Weights of a small GPT-style language model, trained from scratch on English Wikipedia.
Size: 25 layers, width 128, MLP 512 squared ReLU, vocabulary 4414, 6M parameters.
Architecture: rotary positions, some layers without attention, a smear gate.
Each number is 200 + 20 x the weight over its row's rms, rounded and kept within 0 to 999. Layers, rows and columns count from 0. The size before them is the row's rms in percent of the matrix's.

# layer 10 attention query, 128x128, rms 0.0792, rows 0-31, columns 64-127
066,207,231,213,193,196,196,216,182,215,162,177,189,191,202,200,164,176,214,199,181,227,168,178,217,171,221,221,177,207,219,197,188,200,189,179,213,199,249,154,196,210,161,223,200,238,199,178,210,206,185,186,196,175,175,178,197,218,237,207,203,241,219,178,234
089,192,221,202,188,212,179,196,200,212,144,194,202,176,217,217,183,209,217,196,190,232,211,152,190,168,216,200,199,182,201,199,174,184,164,169,201,187,162,208,203,177,219,198,186,181,221,195,191,225,233,172,194,192,247,206,221,176,202,216,210,189,217,227,216
100,221,230,195,184,190,226,181,196,178,225,188,198,197,187,149,239,169,199,199,182,225,213,222,196,221,213,202,176,197,202,208,272,189,201,237,195,185,206,202,222,215,203,210,194,180,209,161,221,198,218,200,198,199,189,205,217,164,181,192,205,186,215,208,217
126,177,228,236,144,187,200,180,206,196,141,189,167,196,212,250,172,207,184,204,155,213,196,207,194,223,202,179,208,215,171,206,163,200,180,173,183,195,167,183,195,217,179,198,212,239,210,239,185,195,161,212,182,205,192,188,184,224,225,252,191,193,201,207,196
106,202,200,208,162,180,200,213,220,169,206,194,182,195,219,192,220,204,240,229,171,185,223,217,222,211,216,176,182,215,193,192,203,178,235,186,212,192,181,180,212,177,169,208,233,167,212,219,211,221,183,230,164,220,187,173,218,191,217,227,194,174,186,207,222
092,199,185,183,209,192,264,207,216,212,255,197,205,210,142,198,205,212,165,179,223,212,231,194,202,201,184,220,215,191,238,219,209,193,195,205,198,182,181,221,184,171,220,187,197,182,166,146,201,227,236,197,202,199,190,232,199,177,195,166,262,193,222,218,223
094,210,246,236,267,200,190,173,182,221,154,167,151,204,202,202,202,205,200,212,176,196,207,205,200,170,214,203,191,193,208,210,183,210,168,225,221,197,212,218,202,196,205,200,186,191,222,198,206,160,170,199,215,233,164,198,215,208,191,213,179,221,179,184,196
089,219,239,189,200,216,211,219,210,198,223,220,186,194,209,213,200,224,183,176,235,251,191,158,204,190,231,179,174,205,148,209,205,191,187,186,186,192,190,215,190,206,219,202,172,228,211,211,185,191,220,213,216,203,204,219,213,218,174,215,194,162,204,164,186
065,188,215,203,201,212,182,185,220,173,184,207,227,204,162,180,209,201,234,185,238,201,193,210,209,214,217,207,192,184,192,231,220,209,218,184,182,164,211,189,211,248,157,164,188,181,184,200,207,186,173,206,211,206,223,210,216,153,204,186,166,195,195,166,224
067,199,209,192,148,193,188,196,197,218,199,197,201,202,234,193,157,184,194,198,158,213,207,167,180,217,224,225,206,157,215,175,204,197,198,181,215,212,180,191,200,184,205,182,190,219,189,194,193,224,212,208,181,175,270,238,206,199,231,185,211,209,222,219,162
106,202,160,193,263,214,233,192,219,207,244,238,245,209,170,173,241,178,203,192,248,169,188,249,196,165,195,203,190,202,221,204,209,214,217,214,192,208,215,207,197,170,221,193,189,211,213,196,201,198,214,198,194,208,199,204,222,179,183,172,179,231,177,167,207
111,229,237,213,213,197,220,223,183,180,173,171,168,208,206,190,219,198,187,220,194,196,244,210,199,202,243,199,186,190,180,184,237,169,178,213,167,166,205,220,225,207,190,218,212,171,201,193,220,212,203,199,212,223,191,179,223,187,207,211,201,183,203,189,208
117,223,206,205,211,187,199,225,185,211,221,211,190,222,157,177,196,186,196,217,226,203,205,191,204,175,208,204,226,167,211,183,209,172,174,195,209,178,225,245,201,176,206,196,208,193,197,177,207,217,236,169,228,175,179,235,216,203,200,172,205,210,193,199,190
083,185,158,209,201,197,196,162,206,151,216,191,231,195,221,197,176,196,213,196,187,191,192,224,191,187,172,185,234,199,224,184,179,217,236,219,214,223,196,160,217,190,172,206,233,191,178,220,203,185,156,200,173,192,222,213,184,183,197,223,222,188,209,230,198
107,204,242,212,172,167,190,185,199,214,186,226,183,207,210,193,208,209,173,195,219,232,176,188,199,203,176,194,197,194,176,220,218,218,207,177,197,198,157,164,198,205,198,207,220,206,179,205,190,175,203,197,219,225,211,191,217,201,169,197,190,214,205,193,200
089,207,174,185,210,202,200,193,194,171,219,249,240,198,272,223,194,196,198,199,207,234,191,169,223,179,210,235,201,230,176,209,205,188,225,218,200,211,214,194,155,209,198,203,185,184,188,216,234,193,217,215,188,216,212,190,207,211,189,218,164,167,207,183,222
085,201,219,188,171,191,226,192,203,218,248,225,224,215,220,218,218,185,169,166,240,241,194,182,207,183,182,205,203,219,204,211,190,201,237,219,178,195,178,181,172,183,224,201,178,200,198,185,210,167,222,178,209,211,189,227,202,211,168,217,197,157,223,210,207
102,195,166,195,183,179,208,208,213,188,229,221,244,202,233,208,206,196,189,202,193,168,205,204,215,218,159,227,227,211,223,198,184,191,241,193,246,209,220,157,189,182,197,190,218,195,158,198,217,213,197,210,163,175,201,177,180,201,209,194,213,206,197,231,196
090,186,202,190,169,204,186,210,203,204,137,215,191,190,187,171,202,174,224,225,205,182,200,205,206,207,187,176,171,183,182,190,234,211,187,189,195,200,193,208,227,234,200,200,209,193,218,209,136,238,210,200,198,185,191,188,170,207,225,165,198,233,203,199,186
097,198,206,197,203,186,244,202,168,236,195,183,202,210,198,206,228,180,176,201,182,185,219,240,188,180,186,222,206,191,254,202,209,210,200,231,199,216,193,209,212,183,173,204,189,176,187,161,215,218,203,178,190,213,177,213,188,186,228,201,227,207,232,223,215
105,199,240,190,211,205,182,193,194,179,168,238,205,190,233,200,183,221,236,222,198,181,186,195,210,223,179,192,158,202,142,200,205,190,213,214,181,222,205,193,204,233,160,199,219,173,231,226,211,179,192,203,216,191,209,178,191,184,220,206,167,210,183,217,161
087,205,220,212,207,199,193,227,214,233,223,176,159,202,167,205,195,213,223,199,193,203,219,168,198,192,230,148,194,187,194,203,180,185,174,172,228,191,190,235,196,175,231,178,177,208,212,186,202,249,227,234,207,204,161,190,212,215,199,175,207,203,178,172,192
088,184,156,209,205,238,162,208,182,195,126,225,216,170,190,186,173,196,232,230,188,184,184,220,191,212,226,209,199,186,190,201,215,229,173,211,211,205,233,218,199,226,190,214,216,210,206,230,169,221,173,187,197,185,250,206,180,198,224,192,191,218,201,189,195
104,202,192,216,210,197,193,220,201,204,251,172,170,201,218,221,213,206,195,190,174,212,229,166,179,185,223,194,183,202,201,212,194,180,202,201,233,230,195,197,213,147,224,183,181,166,233,200,213,235,208,222,202,204,166,207,246,208,206,213,197,164,193,210,207
085,205,256,226,257,198,202,164,169,230,186,183,174,205,190,191,197,194,196,205,201,208,198,215,189,194,215,182,169,185,186,225,196,208,190,216,182,216,201,232,233,203,199,194,200,208,212,205,190,179,160,197,208,220,189,200,204,208,216,202,186,232,205,178,194
085,208,188,215,189,159,221,204,212,182,239,202,191,209,182,204,193,229,200,200,182,169,206,208,209,194,174,158,229,191,230,186,204,183,202,165,265,189,177,186,206,161,193,192,232,166,190,161,212,233,208,218,168,190,175,197,191,187,203,165,212,217,179,226,213
094,187,208,172,166,185,217,193,160,201,197,214,219,216,234,208,224,163,182,189,240,189,186,230,225,211,162,257,221,215,229,172,199,208,215,187,191,193,206,155,187,234,166,196,184,195,187,200,226,161,213,182,201,202,184,181,183,210,195,199,195,211,211,220,196
098,190,189,198,171,173,213,230,182,223,200,218,219,186,219,208,213,204,157,187,208,208,188,176,198,200,163,231,178,198,208,205,236,207,215,200,213,229,217,139,226,198,206,202,187,195,180,208,211,239,224,193,201,170,189,164,215,222,208,164,210,188,253,222,229
085,205,175,193,211,199,163,171,212,159,197,243,220,202,223,211,186,204,226,226,200,212,165,229,239,235,195,215,209,206,180,251,185,205,211,209,195,189,201,216,160,223,155,193,208,219,178,239,183,166,157,189,207,218,241,185,166,201,217,234,174,239,215,197,175
092,196,222,163,173,220,208,207,231,164,234,212,194,188,196,180,220,188,228,187,195,206,254,193,162,210,189,180,189,196,182,202,206,181,240,194,177,223,171,183,252,182,217,196,224,172,220,192,187,217,194,207,203,191,195,205,178,186,213,187,234,179,221,218,197
085,197,168,148,140,210,195,234,203,186,224,218,215,179,211,200,231,208,172,200,225,231,214,191,183,208,189,186,195,199,187,190,222,223,189,214,161,210,216,220,215,196,204,217,181,196,195,220,189,207,226,194,205,184,207,254,184,211,219,190,199,171,212,189,209
111,199,223,182,174,195,186,212,189,232,181,212,254,193,216,198,209,160,201,188,179,215,190,190,191,190,175,204,199,203,205,166,165,206,230,221,188,214,217,171,191,201,209,207,190,233,189,199,211,201,199,179,208,159,153,171,196,243,180,186,217,197,197,205,183
# layer 10 attention key, 128x128, rms 0.0798, rows 0-31, columns 64-127
072,183,149,175,182,176,224,220,207,200,246,158,196,194,200,192,207,226,257,208,187,160,221,166,218,197,206,200,191,209,192,190,211,176,212,191,173,191,177,201,211,208,227,187,210,200,222,221,196,189,171,209,182,199,183,198,221,197,215,205,200,225,208,224,179
096,217,223,216,203,190,200,217,212,219,206,193,212,193,185,207,219,193,217,211,168,146,202,188,197,200,209,138,151,219,181,204,244,185,233,220,191,178,210,183,218,163,187,205,232,195,213,188,225,214,191,215,174,229,187,199,227,217,189,222,203,202,194,224,203
121,193,206,201,214,222,211,192,227,173,178,178,184,199,202,200,198,224,205,199,237,229,174,204,207,181,182,203,206,193,233,248,218,225,200,228,197,217,185,228,197,169,188,186,192,202,206,193,161,199,198,200,203,198,172,217,156,161,202,193,192,194,202,209,210
103,171,168,221,200,220,151,212,195,233,179,192,216,198,194,215,206,192,189,215,209,219,173,199,169,187,210,201,221,217,203,194,188,201,207,213,190,209,219,164,216,192,231,194,191,216,188,219,181,194,212,192,175,197,207,164,246,217,185,207,203,193,217,167,178
127,244,206,163,212,188,212,213,179,210,202,197,206,228,181,184,230,222,191,187,229,212,213,192,216,236,167,193,222,185,216,180,206,178,184,220,228,193,202,206,211,202,189,212,216,205,197,217,206,199,172,225,218,190,204,207,172,200,192,169,208,179,155,193,191
080,201,213,230,169,199,206,217,229,181,213,193,183,211,182,203,186,196,220,190,185,176,202,204,213,211,202,203,173,175,191,212,198,221,227,190,173,221,192,235,201,230,203,191,206,232,240,169,187,197,237,204,196,183,170,192,178,202,200,212,206,209,202,190,224
098,228,180,214,225,180,222,183,216,203,198,198,217,203,184,184,190,180,176,212,194,210,191,160,168,187,190,191,223,211,198,166,193,224,181,187,228,207,211,201,169,186,186,186,217,177,180,200,196,157,198,187,206,194,202,197,198,190,162,219,210,209,274,209,205
090,195,208,177,171,199,187,213,207,161,227,217,205,172,215,231,195,200,196,206,180,178,196,205,184,218,228,185,153,190,196,253,220,206,219,167,206,211,182,218,213,210,189,194,189,184,194,204,202,231,204,197,181,174,228,196,198,181,235,222,210,191,193,212,208
074,233,198,224,218,205,192,171,189,204,166,202,167,215,207,192,205,178,161,196,219,209,177,173,201,196,229,210,172,201,238,206,167,197,201,210,171,181,220,211,184,193,180,238,207,180,215,206,180,196,198,203,179,187,209,231,174,216,181,188,203,166,239,207,200
085,216,230,221,223,171,222,214,182,192,171,194,217,218,206,207,198,217,198,189,172,153,168,203,183,189,226,209,204,197,194,185,195,195,207,183,212,183,173,197,212,209,181,230,180,214,183,204,195,211,213,221,201,165,219,177,227,211,196,222,186,197,239,210,187
090,238,212,204,212,190,245,171,212,188,231,212,198,204,190,187,217,199,214,210,193,162,194,230,217,240,206,197,171,193,217,210,224,195,221,209,215,169,195,190,167,172,179,227,229,180,183,170,209,236,172,189,193,207,200,191,184,164,171,174,201,195,178,232,235
137,228,194,161,215,199,235,183,202,191,209,188,195,221,204,188,202,230,189,198,224,221,194,189,234,204,156,215,231,174,234,227,235,223,193,217,225,212,210,217,181,212,154,207,188,197,174,171,190,196,186,190,211,204,199,215,165,186,204,173,197,203,194,217,205
097,237,205,192,191,185,249,202,225,165,207,212,189,244,207,185,196,199,194,198,198,220,219,215,231,203,185,211,219,144,207,225,223,214,196,209,211,190,202,218,191,214,179,195,195,188,192,206,212,184,195,197,218,205,200,226,181,182,200,179,201,189,197,213,207
089,179,203,212,198,197,185,187,175,232,163,192,210,191,196,186,220,235,207,229,235,197,216,221,183,220,225,194,213,242,226,146,184,166,201,214,182,188,205,160,207,178,216,221,212,181,201,199,174,188,195,210,189,225,189,199,217,222,180,195,164,178,178,166,191
108,200,198,229,193,201,166,202,195,210,207,199,206,169,190,229,170,188,210,229,165,193,220,197,157,193,241,163,203,184,219,203,210,195,195,191,235,210,176,220,193,153,218,208,202,208,167,206,170,221,212,183,193,156,181,215,202,223,226,205,213,197,234,198,211
092,213,219,195,196,193,188,182,156,182,207,218,222,186,219,223,219,197,224,171,213,196,224,217,203,188,182,216,152,170,208,222,216,192,191,209,199,224,200,233,195,202,201,215,196,178,196,217,211,209,184,218,207,195,212,195,232,191,177,195,205,241,125,199,167
086,187,183,222,176,211,161,212,178,194,215,212,212,178,203,246,194,188,216,243,199,170,228,184,154,214,207,207,173,191,236,197,213,207,200,184,237,194,174,233,199,165,225,195,207,183,200,202,188,202,204,190,188,158,213,202,195,199,214,218,215,187,197,179,195
099,203,195,229,220,185,195,208,210,208,169,182,205,232,183,197,225,223,218,168,211,213,196,228,240,184,177,229,230,198,209,173,169,164,186,225,188,202,216,172,189,208,209,207,186,198,221,203,208,186,198,212,189,205,177,200,199,200,188,183,177,205,166,168,166
088,186,182,199,214,201,226,207,228,219,213,178,177,215,202,168,197,190,200,190,208,206,187,236,222,191,191,200,236,209,192,205,203,200,206,199,154,178,200,183,220,211,202,172,190,247,195,192,217,199,200,202,232,203,212,199,223,175,232,188,194,190,225,211,209
095,197,182,222,221,198,193,193,194,221,217,187,185,209,196,185,174,192,211,204,220,165,235,157,184,176,197,219,212,228,199,161,205,199,216,203,216,189,204,228,186,160,204,191,222,194,218,170,156,164,223,217,201,205,166,213,184,204,184,190,208,229,209,204,214
092,184,237,218,223,197,209,180,168,197,196,218,199,158,189,201,198,221,235,189,215,178,201,218,213,180,212,187,230,221,201,214,215,151,159,209,197,188,214,210,191,207,206,210,216,210,198,213,170,215,160,229,201,214,182,205,204,194,226,190,185,205,189,190,246
088,215,213,182,202,202,246,197,242,174,215,186,190,228,202,211,198,163,200,152,197,228,182,210,238,224,166,158,189,173,174,227,189,236,189,209,180,189,192,196,197,222,170,207,172,210,197,185,218,163,213,218,208,193,191,232,207,196,206,219,229,222,224,209,203
087,209,185,202,216,189,235,168,207,202,217,208,220,209,223,161,213,201,198,210,208,211,179,236,216,163,197,233,217,191,173,220,208,178,232,215,163,219,219,178,200,232,210,192,203,199,167,213,231,203,192,200,219,214,204,172,231,203,185,185,175,209,214,200,163
098,227,205,149,208,194,217,210,204,187,224,194,196,195,212,219,236,181,207,144,226,197,204,156,214,224,176,162,161,205,196,198,207,217,196,195,224,183,195,204,244,212,167,201,182,172,198,189,219,186,171,237,193,201,187,200,168,197,182,218,218,203,180,187,224
087,204,192,211,225,201,206,185,196,211,195,201,221,199,217,206,161,178,176,217,189,181,186,164,169,179,219,171,196,219,184,208,212,220,189,174,218,212,200,188,169,181,176,196,220,197,179,208,166,171,200,203,198,196,190,200,207,208,184,203,232,212,269,204,246
089,219,205,206,219,203,218,205,230,201,197,188,183,230,173,179,226,214,227,172,198,230,196,215,239,223,175,166,238,185,196,163,172,214,181,224,210,184,197,197,203,189,187,191,191,204,211,176,206,168,196,216,213,201,171,218,174,192,208,190,175,191,186,158,212
099,180,197,251,216,201,176,206,195,222,170,199,195,208,197,188,177,209,202,221,206,188,222,207,187,141,186,280,233,208,217,168,198,200,194,192,206,183,206,224,188,184,232,199,205,188,197,205,171,193,222,185,192,201,211,202,198,180,197,177,176,207,192,203,172
092,190,182,189,201,183,196,237,163,222,209,186,198,186,221,215,207,211,233,183,195,171,255,184,205,185,201,211,207,207,199,196,210,178,232,199,223,212,197,224,221,199,201,181,196,188,216,178,208,225,189,215,187,179,177,197,178,232,226,178,198,234,171,196,178
084,205,233,249,186,209,164,162,153,189,197,197,254,173,199,177,184,209,200,194,183,196,185,270,199,163,220,222,208,186,192,208,188,186,186,202,176,246,214,194,162,184,199,238,193,224,169,214,196,202,211,198,212,225,190,194,245,193,211,186,189,188,202,211,184
095,166,201,166,180,220,210,223,196,203,213,206,188,177,175,228,232,219,207,218,224,171,198,182,184,248,230,194,165,221,227,231,194,175,216,187,198,161,187,188,224,200,206,204,210,221,228,199,192,243,173,221,190,200,195,201,180,184,220,200,196,165,179,171,256
088,176,184,165,168,224,206,217,181,209,218,207,183,180,214,223,214,202,183,202,211,148,219,174,188,252,207,224,151,183,232,231,211,187,244,194,200,200,203,216,217,185,216,199,201,194,229,185,183,230,214,195,213,197,222,191,199,178,240,194,188,177,169,171,191
102,164,193,245,214,179,209,203,232,193,204,200,224,197,208,242,207,171,187,222,219,214,228,196,199,209,155,242,239,215,201,203,201,166,184,199,219,176,196,189,164,186,226,181,200,159,187,216,198,188,194,195,186,176,241,224,191,189,227,201,192,204,219,198,164
# layer 10 attention value, 128x128, rms 0.0927, rows 0-22, columns 64-127
093,204,211,239,232,210,173,187,219,209,209,232,190,213,191,218,176,192,240,203,164,184,168,204,222,186,255,169,173,188,209,202,206,172,187,197,167,166,199,198,200,161,237,214,201,201,218,210,191,233,218,214,208,211,193,199,200,188,189,251,180,203,206,205,215
112,201,197,223,177,195,191,181,187,194,213,218,185,197,237,188,205,222,204,196,202,194,207,197,200,168,210,185,214,201,165,214,173,199,193,168,232,216,223,164,197,201,207,193,193,192,169,201,187,234,213,160,219,175,220,212,197,240,199,246,212,192,195,187,211
097,195,201,203,201,202,213,227,213,174,192,207,156,200,184,194,183,220,188,195,224,268,213,227,185,188,186,194,237,202,205,209,183,209,213,195,220,216,243,215,186,174,190,186,203,205,200,176,181,230,169,186,191,212,238,179,167,197,204,229,206,157,183,199,217
083,208,191,144,160,197,206,198,208,192,236,186,234,201,198,169,218,193,188,211,219,243,227,214,194,240,173,237,242,214,222,222,195,174,251,235,219,222,192,202,206,214,190,209,199,198,187,186,221,205,182,208,186,177,200,179,200,206,212,154,238,186,199,183,176
109,214,231,192,204,207,174,148,198,216,192,225,188,181,196,203,211,171,251,188,175,161,166,196,190,190,202,193,169,191,271,211,215,151,190,222,210,199,194,241,230,221,220,208,213,194,226,193,209,237,228,233,205,189,168,231,200,181,222,183,211,180,217,239,180
091,195,164,180,200,203,245,198,235,159,227,149,219,201,202,222,193,193,194,217,195,232,198,228,232,219,210,195,241,205,176,234,184,193,218,198,191,186,185,227,197,218,218,195,183,218,213,199,188,201,190,185,189,166,170,184,234,208,169,195,210,201,159,186,201
105,187,171,202,205,213,179,233,182,195,185,184,191,202,193,187,189,230,219,171,216,186,241,201,183,179,231,256,183,188,231,173,214,208,213,200,188,173,183,210,202,186,211,182,195,189,219,222,215,193,193,209,199,232,223,188,206,141,206,232,192,198,194,186,198
108,196,222,215,201,195,169,127,192,217,193,236,185,181,217,202,196,179,235,192,160,147,160,175,205,183,209,176,166,198,213,204,199,209,176,191,209,203,195,204,205,216,212,202,218,197,220,205,188,197,234,195,207,195,171,222,186,222,219,226,202,213,224,230,211
098,197,198,236,188,180,212,203,189,192,191,195,175,208,203,187,202,241,152,202,219,257,215,194,212,166,195,168,215,205,169,215,178,230,186,174,221,199,231,174,193,182,187,208,193,207,158,204,155,183,185,165,206,204,206,192,180,233,175,223,193,195,192,158,216
092,198,220,175,180,190,203,171,199,228,197,201,216,192,208,201,216,171,213,197,182,154,179,180,200,221,181,194,174,205,191,196,213,224,175,204,200,197,146,212,208,216,202,213,215,205,217,211,218,164,230,222,212,186,165,221,209,223,214,164,195,245,207,214,203
116,206,182,221,204,193,234,221,216,188,158,173,219,221,221,192,193,222,163,223,201,217,212,224,190,220,225,213,196,193,157,232,201,216,229,207,136,208,161,166,184,190,198,219,228,224,224,210,206,192,183,217,212,196,233,165,222,217,196,212,189,216,202,172,191
102,203,189,217,217,203,200,213,210,184,211,233,166,209,192,196,187,217,177,206,220,250,202,234,210,181,207,180,229,191,206,209,183,194,219,194,218,204,269,190,193,175,202,183,177,200,184,177,188,242,186,184,190,220,250,198,163,197,192,213,201,162,202,200,222
122,211,218,180,215,199,188,195,187,213,214,216,223,214,206,182,200,210,201,191,232,208,214,222,211,231,167,238,178,213,248,210,227,178,224,263,184,215,184,205,205,173,206,211,209,193,193,185,247,204,203,251,230,226,212,195,214,197,210,160,211,183,197,197,203
103,187,175,224,176,209,223,242,211,167,199,173,181,206,201,170,191,217,169,215,201,258,232,203,192,179,216,211,230,201,148,208,155,230,213,167,196,211,205,176,186,204,205,186,209,223,188,212,159,188,200,151,203,177,195,180,204,221,191,217,202,208,181,169,211
104,203,174,222,206,210,224,232,201,194,208,208,196,214,203,198,198,221,218,215,207,176,216,200,193,188,246,205,218,181,150,185,191,213,192,179,143,194,178,164,195,181,208,190,202,240,216,202,210,198,206,174,219,177,227,202,249,224,195,223,174,218,195,183,191
104,202,210,187,181,205,155,209,186,206,202,247,163,190,195,165,174,194,193,171,204,203,212,168,185,199,194,227,153,199,216,166,199,196,215,176,229,185,193,163,200,183,203,187,222,172,185,224,259,220,219,213,201,254,218,195,168,169,208,214,201,198,218,209,213
094,197,199,220,239,214,195,169,219,210,206,217,150,210,187,219,190,179,205,201,177,152,147,215,232,176,216,159,195,184,209,205,199,212,154,181,193,173,214,200,205,175,219,205,198,215,233,193,211,205,215,200,211,214,209,220,192,204,199,239,173,212,195,227,230
112,196,187,244,235,202,214,209,212,178,171,166,185,222,173,215,198,209,215,221,189,199,193,235,206,177,249,195,218,193,186,223,189,213,192,216,135,186,201,235,195,180,216,204,206,245,237,208,131,192,179,187,230,176,174,176,232,202,191,240,182,198,172,167,203
099,203,196,197,224,193,212,188,209,218,240,225,256,216,225,213,209,221,175,197,196,210,194,244,255,225,181,180,215,209,181,214,217,176,216,212,229,199,229,176,180,200,211,214,172,189,153,185,230,190,205,217,184,209,236,208,200,237,155,186,200,186,184,174,200
101,201,225,172,182,189,221,168,183,192,189,181,174,173,191,213,234,190,241,198,197,192,199,169,172,198,209,185,239,203,202,187,193,196,169,205,227,218,200,221,215,222,177,194,194,202,206,187,159,214,188,169,194,136,163,241,171,203,209,212,212,177,195,221,184
108,206,184,191,191,216,196,218,222,182,244,201,171,206,200,185,195,193,199,214,212,248,211,232,202,211,210,214,224,201,209,220,178,176,239,185,210,198,235,188,208,178,222,180,192,199,184,190,245,252,195,187,194,201,235,201,185,199,189,195,220,171,198,203,211
110,202,191,188,167,190,197,224,190,207,235,236,215,194,211,172,211,210,178,200,218,230,240,196,198,223,168,214,197,222,200,195,196,203,246,216,220,225,201,159,199,181,195,206,198,168,189,182,252,213,207,208,193,222,232,202,185,218,218,171,225,193,213,210,220
112,185,171,186,159,205,204,251,186,210,219,217,211,199,247,173,170,227,180,214,218,212,214,210,170,201,174,207,206,202,196,179,195,240,189,166,207,222,198,173,195,222,187,202,220,200,192,201,236,202,194,203,200,206,272,192,196,224,222,167,217,208,231,190,224
# layer 10 attention output (transposed), 128x128, rms 0.0955, rows 0-21, columns 64-127
091,180,195,216,192,202,178,234,225,197,238,209,231,199,177,192,203,190,191,164,186,205,209,200,214,222,220,198,207,186,178,226,170,172,197,225,196,224,190,188,165,184,194,202,199,190,202,240,177,236,214,205,209,197,201,179,184,203,220,218,201,202,204,171,219
103,225,192,183,207,186,159,229,258,195,167,203,228,234,193,213,171,186,205,199,174,218,203,227,203,175,201,176,210,186,208,229,199,182,196,173,212,176,187,206,189,209,210,219,207,183,206,228,204,180,200,180,231,190,206,157,202,211,216,224,223,188,205,189,210
095,233,199,186,185,192,209,190,203,212,173,205,207,196,195,197,169,209,178,184,209,207,186,217,208,208,172,194,242,180,223,209,201,208,189,180,202,181,184,205,226,187,215,199,187,191,224,191,236,192,237,214,144,207,206,211,217,220,207,186,225,190,234,187,203
085,204,195,189,189,201,211,178,171,199,193,183,171,191,235,197,216,199,201,220,252,204,206,177,189,157,189,224,222,209,243,162,225,215,201,193,214,193,236,202,210,204,157,175,203,222,203,176,268,191,196,173,185,199,193,232,197,211,196,201,203,188,237,224,185
104,169,182,220,206,198,210,204,186,225,245,200,194,169,212,191,218,209,220,224,215,168,184,197,211,176,194,230,214,212,184,177,223,225,184,188,165,216,206,152,210,206,183,195,159,173,213,187,190,179,222,192,195,189,184,213,193,197,263,179,172,246,217,208,187
089,203,203,169,221,209,204,192,198,197,240,166,198,201,206,221,217,166,191,198,206,217,210,198,191,172,196,211,213,199,232,221,178,174,229,243,199,202,235,227,181,172,154,192,203,213,184,214,216,197,202,161,192,196,179,224,185,195,192,211,201,169,201,228,223
099,198,199,210,168,194,172,211,199,216,211,217,180,196,186,184,187,208,223,167,188,189,193,210,226,267,198,203,208,179,194,188,195,220,186,159,181,201,207,225,210,205,199,198,228,199,199,189,162,213,202,208,210,230,226,217,208,182,163,182,186,176,183,180,191
098,190,178,217,218,224,195,224,223,182,221,198,208,199,210,211,211,193,228,231,171,194,201,210,200,161,216,198,186,213,173,208,192,204,191,205,200,202,177,186,191,203,210,222,188,181,201,201,168,175,184,190,226,175,192,180,184,187,253,196,204,236,190,206,191
092,240,177,179,221,193,209,198,249,189,153,210,221,229,168,205,171,200,193,187,173,222,195,209,217,193,193,168,169,194,199,214,181,179,196,204,223,178,180,213,189,194,234,210,222,191,195,214,201,209,212,203,211,214,212,162,211,216,198,220,208,198,199,199,226
092,174,194,204,229,215,196,186,183,179,223,179,196,199,224,206,234,190,230,228,193,200,217,178,176,174,225,208,140,239,183,193,192,204,198,225,198,210,201,188,182,205,206,208,195,206,181,199,178,190,149,190,237,186,190,187,181,183,202,195,188,234,177,217,186
105,202,185,175,223,179,188,207,185,192,185,181,181,240,184,215,216,183,213,162,183,198,244,169,191,239,221,212,190,189,219,187,173,202,213,210,230,189,199,241,193,181,205,193,238,205,197,214,197,219,183,224,209,185,181,181,146,187,176,212,214,219,221,191,179
095,231,209,190,184,182,199,203,224,218,188,223,234,207,192,188,153,211,168,179,208,217,181,201,199,205,173,174,247,172,205,225,211,189,204,189,212,201,189,192,211,193,211,186,203,198,222,214,225,213,238,210,157,202,209,204,215,220,201,207,241,189,229,173,211
117,176,173,216,209,197,193,206,162,211,216,184,175,195,216,180,205,191,162,175,259,197,215,168,159,193,192,239,171,219,218,176,227,245,168,192,238,192,209,180,209,219,186,155,177,211,210,171,251,219,187,204,194,191,196,214,206,181,183,216,200,226,222,190,201
100,230,200,171,221,213,182,192,235,178,174,194,222,222,204,230,185,197,218,201,171,198,214,203,213,189,218,174,198,176,216,201,171,159,212,199,208,189,213,243,186,160,209,216,235,214,191,231,206,194,193,189,195,208,206,157,179,215,181,210,207,160,187,207,210
101,201,204,177,205,178,148,211,221,190,213,197,247,229,188,222,181,176,221,200,195,208,214,198,194,237,226,210,180,187,200,208,188,176,220,197,196,195,216,229,166,191,204,228,207,208,183,246,175,186,193,173,217,191,184,147,157,180,160,231,223,189,178,167,206
102,200,202,215,173,210,163,223,211,206,168,220,200,176,220,176,177,218,224,179,197,174,203,222,201,209,218,180,201,182,190,174,199,211,176,179,208,189,195,175,209,205,239,196,236,225,216,208,175,245,188,208,225,207,250,172,217,205,178,198,206,182,202,188,188
091,184,200,192,214,209,191,193,219,194,256,212,262,193,187,204,187,183,212,191,173,201,195,203,186,214,191,185,175,203,174,239,193,195,215,240,176,222,191,181,171,191,210,232,203,187,183,239,146,198,203,191,203,186,181,179,177,185,215,206,208,231,205,183,202
101,188,177,192,218,202,202,196,221,199,259,196,205,225,155,223,220,173,208,178,174,216,207,191,216,229,201,222,198,188,208,233,167,189,207,210,193,209,203,248,173,167,174,205,189,174,179,218,189,184,219,205,188,191,172,183,170,196,226,204,185,224,196,183,215
089,222,220,203,191,166,197,230,212,213,183,185,221,231,195,186,203,187,142,178,233,251,205,195,178,177,181,173,194,204,205,236,228,188,208,217,227,210,199,176,183,248,166,186,199,205,197,219,226,224,195,188,194,205,218,224,225,187,187,237,231,200,223,193,209
096,225,194,194,198,192,218,178,205,194,187,176,190,177,210,222,209,203,222,233,190,197,172,222,217,169,186,230,235,208,215,203,203,195,206,165,186,176,190,219,230,191,191,207,160,178,211,180,232,154,217,198,192,190,182,197,197,228,241,169,193,191,203,224,214
106,218,217,185,186,194,192,193,196,208,199,212,232,182,229,197,173,210,178,186,235,187,200,201,191,188,187,188,247,171,232,203,216,186,208,217,205,209,224,178,194,167,184,192,198,215,220,213,244,209,215,183,165,207,212,195,190,226,192,211,232,164,228,187,215
102,217,198,201,195,215,193,190,163,186,145,196,176,192,238,200,180,205,160,208,242,201,215,185,174,183,206,210,200,206,214,193,224,224,157,184,238,185,199,189,202,189,221,202,180,229,210,191,272,198,187,205,205,193,215,204,215,207,178,213,236,184,223,210,199